Weights of a small transformer language model.
Size: 11 layers, width 64, 1 head of 32.
Each number is 500 + 50 x the weight over its row's rms, rounded and kept within 0 to 999. Layers, rows and columns count from 0. Numbers have three digits each. The size before them is the row's rms in percent of the matrix's.

# down: layer 3 MLP down (transposed), 384x64, rms 0.0966, rows 345-383, columns 0-63
# up: layer 3 MLP up, 384x64, rms 0.267, rows 346-383, columns 0-63
down345 096:547561482568557388481563535511420619567471473575561537450447509532541426514557530548457498525505526465435513533492568493473552581505494475398450543594457522547560503443449463559474468474508512
up346 113:597565489528473486445546468518558394534531631475581499521357565463534559443580515565522498550491455516470544524420538597522489501510492471490510560523494538474476459483503486461537566558535556
down346 107:609509565518579438452528463475509502509496471498538422532584514551516388478464566481464547381544513527506529471504531434576521519567471559479530497412445553519509550484523444496582577407444498
up347 107:418528518453571538485520405493502537526573471583490560498522437500528488387459448527401486428640513521446495445480486497481521491617617542517541471440465477461542474491441506485479534485535525
down347 104:552457517504533503551469537483474486446489601434519443485493522528500463572488568481548510373417429600368522480510508579557491583524472556539598555512465531484550471520532456510477464456552559
up348 093:493479570521427480495528436491547493586504532521529535467390510467550550478529484505463485502429498525524502573427580410475524456522495495616594477608520403549485427554406525471520462570517521
down348 093:548584416514540574512506562520525506397515486502438470526482438506557493458611516565539471512550472411471558455551457605520511594538494527422462516466463564422517607487532486565469551495498525
up349 106:513443535548590530371542483491483553511404472528546527472503463544508587492478553556536443533429483523433529459613561493479401517428494423543540510442518435574484548534447468561433523497513502
down349 110:518500444434508522431407439552551483529583561543500528460542489418448485475600451489436575409497558498501550478465541422443536517513482457440398465555459546485464445461471610529474471448520456
up350 102:401601431487421510522443400477438472529526545496454481569513484498577399431476547498514529504490584469589513534582558580526547504519569492462418567498521453464542541502508449453539498518554545
down350 116:560558517508456513522517577422475570529406478403452441456531438497480484580574470430489519493503544428460528409438565501555514533414471496518498425486436581509427519565457491534424576528481486
up351 119:534452391489502517487487465507517506461511552538508544389495483455369488535433494473514504549433442472549421560497453488416495451423559500512420588403447462499493451529478435514506524519593427
down351 127:433494436473519507609506433424421568474408509512435511547458553523408466467526522575518577468517420475560489503463504515571507490572600439456504496459438496494598489495522542469546588480557482
up352 108:477541588461482398476490500422508479511435537535511545517495543569527530476603486481467484483392566475570510582427589562524474488500608579571532568457514451450553482541433476517448533466513456
down352 106:534584542474543497477413510424470524507505429493525511486492534522474464558586511558515564428533448506558480512532537492432449531400492425363510509513400562539447573499592574521472484483490422
up353 097:549529552444455522505533540479457487501530548488584622481491573471520467447528463515443421470418499432583492476535534442557525465505516486456540543543496476430517459464421636445384537554534538
down353 096:407447445523532523469479412547508521524452446493425442545510465555514515558488567489558594536569487492504559513479434439454454522454445507494529488531473496607581527509611429479597415545445517
up354 109:491527549431464453431502424518541519444493349502533442591525581459549520500494492417438507492455552456554505530589522550479533468465565526476503543495459497465576422595453482541480565438541561
down354 112:555513425552456459459433518424587474523487557479542443486568532456517500455510509552536552517508494443536437446500538470553585507514521508546532442508539420474385471440473374476567464493533375
up355 108:494520526571563554455476476502550467508490433459471523432511501476558650467528552445491545570528478413524530550488505463401374598580469515476454428512583507521474528443544463473442475522486526
down355 106:484484527548434512542504510388495509384541467572475535529500631506487540478503538577518504364577474595505499507535501536447564547500624583501522527523518429468474538555496508515539496499450517
up356 099:496521573463568526452539482502458511444592503506507452514549416495491484447479497491563402503559568496648492560513558413496446439517445421469481568503469446454469515495418476432471457426548436
down356 095:548532523548414516537481438440599497587457527519540544496504538569488514563548467494473604574484431507391534513462417523520578511429540612526517429487526566525495556508569477570491545515464513
up357 103:418448462469518349542532501511436473434539528434486518522492441538365480568460513523515477580480510481528534472477431457540425433503517477564546539421480502555474427520508479417472452428538440
down357 111:459462568452397540576525484480533568622537493563509440444454452515433475496548449507530478484547441539526533552498621443518479476461530605539516447473503501516579527594465502470545500604519505
up358 098:499510442473504500579613421533511504514553428497530482449465562495468552587560498611467505462466459544549522445548499569442506497498531577513578498536509426580381468558577425510484520522527549
down358 098:536515515515502518471404565518510480486443577437479520482486480538472439431466516375565445535526539500449464526486530419510560505516547378507453468472490445524634546483506560587522456389499458
up359 092:467540471442533512524456456629432486538429492436406553538541539576461452580520503567490575497472545497467455479405518518493442579583462518494447486420411441542468523544488455523500442515530433
down359 096:537563511579458473508474572395515498480488517496502519551384489457518531493489573484504470499435486540527439488591469547558580542383481350527505518580490530519532508484569537493445506531403458
up360 102:427544522514538436546420483520527554564604493557540465493513620468509567471533496594506442486470472469497502487474448513429482520534562438459547510554403373538554484477515518401546497433473541
down360 104:588476470467427470493540539506457398472415457502396544515515459495434456534492448439561521482522647491505523533538592479559539500519452581511546481521558545452399517518506445550443448534543482
up361 087:515473462526551589478599506458458511474401586553521518478552453498484524569531587477470470500577435502527375564529428435568504478493538505471561532582537540481474507578449532457540558519548580
down361 095:481520429594521476509438489463467453505491455405409539522468446467462447562509480466473555538422531488558525437519552510428577605490532478467459534512491499577531575454553521586492412420496408
up362 102:491364538492545439438574594521529468474462557518475517502471540517562490498495541411553440558429565497531531581550479426502473555544519507523510427485417562483479561394547524435517466506430447
down362 101:481499485540474523575483422482534492518500520451498511532507514495457466478552569492408559539458548488376432452426462470468497449532460527498566523550437489488401425376518434532481359478504440
up363 098:425478581470506456462561471571564469565564468533464485489495484517470477479587478556433575553508636526488569491452503503506545563507435473487588465453457482421577540451462525487441555579417520
down363 101:588482472509479616603532550515517494449441444562530562579405600438465497500479536501521571503490505464472461425379503502534452536536459454546501526534456501564455480522454473574562409516497504
up364 100:495555461498589530514506435510499641460545401479494512539502431476472429533489496530539518564581498564537446477451568554522458487524514476496499506463446404454474589506453459392556501423594488
down364 095:481447496535404492521507531479461370506542591529471507502531554509433582548538450407441427471417440433435548603557476439436520468449457527488473496559538572459480452472529516521463499545473546
up365 099:519459599503516469527524347509506481430482472496537516494493584454421525492548446497535544501455579533522585527560524459546489577542500500556475443554493425524553437499422577500619548535493445
down365 094:426556452483435542468440598494521569617524568478532486557512444490584500515425568474447447570560393507520399531446488478471504456462481515472510570461481523460473543501561433490397482496511527
up366 106:555500486506475479445569620443534428476420508508535524502511506595513547445514493481476468504396551527580508570490405471570470481479505459492460549461508610556432520537509559473428520391526568
down366 109:549486405555462528475447452507489512484543459412447501462463459386521531491447528551496523385554464541457510478532541521468487478513502499519507510560401500433456560344535510495500586539401453
up367 116:409441517603550396588567464461412510493436513542496520555499540447543492524490541547486511531462521554503499470568513530496523466534593508513593496540506479564562546606559400487444495445453549
down367 107:595539491367552452515431508453546565561561472472457530478469514554563487463511584520531450544474507445498407477508417448543442510531528495484453485506556581391504535422425528465564490461558498
up368 102:448465495479433439532529520564477366434508473456425550481508586465495581562460534540492486525539471540465491484491481410590515426504525521557406561552511554555529507456566484506613464587506489
down368 100:517507568475571474426494556423522604524507464500616485522558402514443396534537470495567502446425501506504502514566549504454484584454496479423573461575480414482555539559487533519456483448462461
up369 091:490546626427434527515467483546428580518501499503432473517555492546478432550540547514442615480520440463449485461591565457582575503478450592531517480450494442517562509474508577456515511475450431
down369 096:419477339609581499529556568454551455477473534424606520481493481520484522557509498462569445522525574474509568518458492460441494529554519420474448480508562529470459486489490407460526451510484562
up370 093:458413512477516492436540466562491428559448553543419569472538518460519499530559457550435515538491430465529593585556524528443489527564434377522518397536513515438503460471540469475611524465527498
down370 093:472542493497415554543480502477478549487420539569448459494401492426413431514539475516515429524475562556599424425519580524499525466468513523601455537478516540546438477571486484517377441476494463
up371 102:590509505578428532506478484551549497552515471529446541528637455452443459440515577559505489408542510576478535475470500578537495492418551479531492380412487431487513485533485498507569464576554535
down371 091:387447517450550505537522448440463488495476466427563549552388518591532523513504523456469498571489632534532529513554461468495499445599508469458550560555540498545503479538547510492544454503466366
up372 093:480511449538504507444452504558509570523457566549506540505498505452474592484494537536548543509585464602448426505427567456460470489408456470463482620448417533531440476483573531544450504528419596
down372 091:521553551553467577543503506507465407431499460443427464509484483490587422496461517502476449561427492463520552453621454525553514484586538503510456438563600444534542534594540470491537461479593465
up373 102:493441532509503545445543511532513535558437473464456521525574524411530510450500576541528579494479521476482527476525435573512397436522562555507544558559590516455485381506472436522556633578495512
down373 091:460538545556502520536441518480503564502566585491530424474545505520419463496491509494511427574507480569450453521508636512434574432436469430517461478506454372554529513546510501510442422424525571
up374 098:604461523439540540465509526507467535413469522470510463529559502494442566510448610528490559560383489494426495492476487483547513521482520460411565502482373565572389527488511533461557570518480538
down374 095:414485542622369536548453481480517543510492424551444516505418515430516460482495512528507403489599482464542493471614480415499461451527460553585498475512553458473480437437491512469514425489510528
up375 101:447483531602526565514492386575469514465455473526480516403483507493443617467503544501546488491510458460508519523566447466410431540588475484544495545529516483539532451536500387539467501634468462
down375 095:604538520469461429535505550464523576525599613518500497547507503460552411451513372496497532477522520551444548471451490517507574504441589540473468513500538428516454531535490499464496476350514529
up376 094:473493495468441425617548529471393545516534527454489569454570546504561468513524498527523517561496431466526583487594471468483503494516524596533447587604565472414521495508450541435502547432558490
down376 101:501515539518535541440512547550544499521492460480467444574501437503424500477560444554441534459426541551482475520597568453606486559426480391436536395531518524552528573484502537613503463528455533
up377 109:493509534500372484442452547450426447447486543495533508495522518531606479471486493482507482489469461588549488494455522464508569470528506551415336513441532490494477530533518512399608492462602475
down377 117:528442510444483538555460484476519556500500473518480538565476447419476451505493451467552597493453595410436468578580445433424548505442546428534534470499487495591575421565500450539471445530445442
up378 100:546467503478477499365348468518455525514546559556457510534524540472471492482554472449488522507505516510505616467488583451571501572509435451487474505451465519557493473470473523509579478630410557
down378 099:472509539530452536571566474526493554549408459522494444492457425517522461539438471425528486450519384525611482576546447525545562465465470476468456530491470493478449432629512433490488544415541432
up379 099:438508469421569520418451486432410536499564472550465436547418546408477519573525541430561470564458505396473497587489491549435476473510471511478482508489441554488461486449541425473464569479430431
down379 111:476573550469462572624530448528459515481561451432544530531440543493539503504617559497526444539465428516545450538444464454487565591469465418490449564498554480487439534416489499516619494504492496
up380 097:559538528441455415462411455487518436408552453549526473549552488530455555586471482504518457579492500489490490544468592414591589483500491514526564514547435483609591511529447544508517551440490509
down380 096:461516517595514524561551547470511611479493564475511523462483531476459468532577532484504555373425480556512488503515432532443522449483480471527408518553487395389386525481548511500545419535521538
up381 098:411487484481525504424516458595489497462584523514455448543529469405495593472485503444530610519558457443496472467523542474488387471491585428482530665537494495530481518490464535530540556493462507
down381 094:535527490473413500513487499453527483552409518539568570473476531553628445570515514495462344525447543569559494508526460480471594573492416578567508425461504528474452476486545458469499462480507518
up382 097:474502549514505529548514521517430458514528529424557552476626459535472452425468473451548504514505492462500541494500447416571470496492533475552409426450543429462528502427478656424472422567483525
down382 097:449475434560499483486538500506529504451447483572493493449443468511501543447523494543392576503507494500511494573462522579412548492529563449471600582586401525411512537503484364525530508448551455
up383 092:565501557539516502583450442476523502443501422541481486454481513548639501505535381552575502552490530601543505583519475446495562454501447503608474502576473488482448582494484530500538590505453510
down383 086:452477445402481471378550590560498492509473563483472498552539513516463529483523596544491477521589476372463492459444536514535461564541522516424517470460562480576576462536498561514480429484600506